Weights of a small GPT-style language model, trained from scratch on English Wikipedia.
Size: width 256, vocabulary 2048, 12.6M parameters.
Architecture: rotary positions, normalized queries and keys, some layers without attention.
Training: a variant of Muon for these matrices, 792M tokens, 12846 steps.
Each number is 500 + 25 x the weight over its row's rms, rounded and kept within 0 to 999. Layers, rows and columns count from 0. Numbers have three digits each. The size before them is the row's rms in percent of the matrix's.

# up: layer 7 MLP up, 1024x256, rms 0.0826, rows 90-126, columns 64-95
# down: layer 7 MLP down (transposed), 1024x256, rms 0.0554, rows 90-125, columns 64-95
up90 085:524475462518533465550498520469511499494510498499485508474475466467536487457442466549534477504476
down90 125:518491424471522490528499500481518454528520515529524489499496482460478486495477470476492484530518
up91 085:508494474505473511499514540511537538507469503509510487458502474453521480502526474485498522460517
down91 131:521531502502458477536532471496466486496481493492548490503500494495544507496485506510483509486505
up92 110:511526456566509517517457467494491461461533471501488495475469523493480545517496490535539522535492
down92 101:458532469495518512541442551512528496502498489491535524481514506569570474480499523543546485515467
up93 105:495515478507512513531480512518511521516499509503468524509514485515502528477495457551490502529555
down93 104:477522510491537471474491499484546523501510512504510503472561520483518509516470520500542508530507
up94 099:525498511507476490520549521469463466477486517431475515517453463459496466496477499492471517503490
down94 103:470467482525507462477537512511488506538501537473489496521518514496484519499483518498519503480506
up95 105:466507500490507479514479538494488484483445510469490519510514477510440469475514507516490530545538
down95 099:523484511529506501519530522482484469499489519551541487510511517512481533468557484512485501497486
up96 104:515499494483457483510501504476524482495507527509482478506462453465481524498484531471461435515473
down96 096:503499536526476510515450513513464500493494512449536507470507559517480522514480547510505502480536
up97 107:496468494486483483493461516544485485496516526452478520508525488476524478474468473505540523484488
down97 106:483499502534525520491501506482551536521492494477483478512508493484483485486496496474485475528507
up98 100:508506504538484494503500482505448541491529543520514516490505497501516510550522516492526458522491
down98 097:518512532491505547517476512488500504504482524509505505453503511545480475506501521530494530510463
up99 102:515484485504476447468485482476523494505492540509522510486514511494514498489469485534521451458505
down99 095:468525493509534529516474505474503496465477521515476522497489499511524489439492481488510476470497
up100 097:484494489466494469512572497469499467507478491485518474488525516513507467522490521505474503492519
down100 103:524486481512523509503464518516513516497480490499551477504517483480542471494504512505524509506500
up101 101:496504486464480491569522491562493508474475456522486504503480495474504502548471527488528502538492
down101 093:476478490489459519491459468485448457507537504527495465568502511530488512522529524520510518513496
up102 102:496485486490503448541505524532499544463477499525516517494482485475493469487442497515536490486460
down102 089:485483494449489479455510489491475494539468496474490465484495503503495479479520476466501501486509
up103 099:507519494527499440506481503523513475517499453542505525528526518504524476499492455538503525465464
down103 089:501505500493464557451512487469532482466488497480485515489486495460522515480472496472499527495561
up104 098:535515517483514513509505459485520502482491517492454481510523472497542495515534509515492486478561
down104 106:490501528501477475480518527544524509500543487503549461454514498457557513472504564481536485502523
up105 100:514530570533508524525558525464540503503509499508491497527512445469471501467482502499504520519516
down105 097:483487530470521504569518497506515529504521483530485479481498503440523511494512538514488536495470
up106 104:520481537542485496475487464499458507526485498491490501488444481508504531469488510473481482509510
down106 098:568494490523517497522466525516509477553486513510504493492554535467475536532514486491479515470518
up107 105:526416489503467556485462517480490535473543490470509514514486531523478498537467519525491536488504
down107 097:481475521515520492526460493526517520524488457499484490498473472533481506530539539548520514495498
up108 100:516503545493506509505480432492496493468496472499498497462478489503526526492507482522524462513468
down108 102:509510505493491523516505510519558534494511530471469485545494477501501497510526459499527507497477
up109 093:511549474472515504522532512498521486515503523493467438472467486540496510511509450503521502509539
down109 102:480518474538484516481512492508505515454523503535502474485469508506490532490537516534494485484480
up110 100:496503498491475485513525490493460479487499514477542517496490467483499514508499511494480504495464
down110 103:506523516504504484476475477475488474528486521500519536479475561522468497469472501539513512507507
up111 082:490523481539465512505456465511502547525495475493505463531480483473449485521480549471506478527516
down111 108:489513490542525526501558486478481524452496508554503493520525488527505473477461481526531465539522
up112 114:519483507546503443501517522496531506490487470472505521505497521497472487485521486488549548528472
down112 111:506517492519485507479549536514488489482489478482496531461519439507526477469512507530500459489500
up113 089:520422491502493555507526520489517507507529489500494511520515496503504525486508467496502511527552
down113 105:454468514472486523476511449539519510483439541506491498484500470472499515491470453530470486457507
up114 099:491513487532501505486508531442500500493501527473505507506491479505498488473498473496485502494511
down114 091:534492524495479550509486508514534467498507491470480537507537492499471511497541488520578475486479
up115 101:518495510496517471539441474498491504493501498489472481511488533467512531545476480482471505501488
down115 101:518487522470500503466416485493488484501499500493495507514531518531485516507509469503466496500509
up116 104:482497543469474466491511497506507553477476489520505508459511519492507492521501466471492499502500
down116 104:493489519439504491472483518485540524490500527510462523455502470524508498488510489499501449497478
up117 095:538511501486494459464484488506497468514548497468504515496506484564524497510528483477517508490490
down117 093:523507445503525508499498502488529525547541488514496488506522495515487522518457507508459504503525
up118 104:468509448518510495477476500485525499487484481497499538493527520484497469513485462511475464480550
down118 101:448479469517491475499468453490503535473469517512526545470540498512494499522534505480476532502511
up119 098:483499467519494497480490494483489504475526539484495477483488506494497511507528527501496479497491
down119 099:521534507562483524547503474526508505492469483436544543504489512495476470484452503531481466523537
up120 101:520487466490529529499515500510491499548504539517460498495489472501494535500510491552485478468514
down120 102:538501490496484513512485485498438487479488523471504502459514506504518502503505528531483541417475
up121 102:518495482483515510521492499507504493511451480488493490490475495487502529487482490511491516523486
down121 095:519513491448500458494506498523533484495566490515515512512509508508483510517485486487495510500522
up122 096:518487517513476497522543470482509501496532548459538507514538538486481475502519504510464485476524
down122 094:510492461480503475518516495512502505518463502481491499529503502512502493443474450466503494500510
up123 087:488511472543480458501493512496492485450511510498499485528561471531477513476487484524474575470485
down123 104:475461528494486527481480520478479512486490485558500508461487510501516494513531530484493441489478
up124 105:508481490493481526519452519450490501545489490478478541502497470501516493495468471464488501505512
down124 101:510481508504484490510528524528463497472511503499528503472528523522509499524534510485560492496533
up125 081:493506494475484530462519496493433445508465469518511480480545470516499481479451529516486483506500
down125 105:533515506461524522488512484545543487487491491518489517482469514529502492522521472439469471534485
up126 092:524510466495530521460488504458500517448518520457548514495462445437516517481483536473511510456466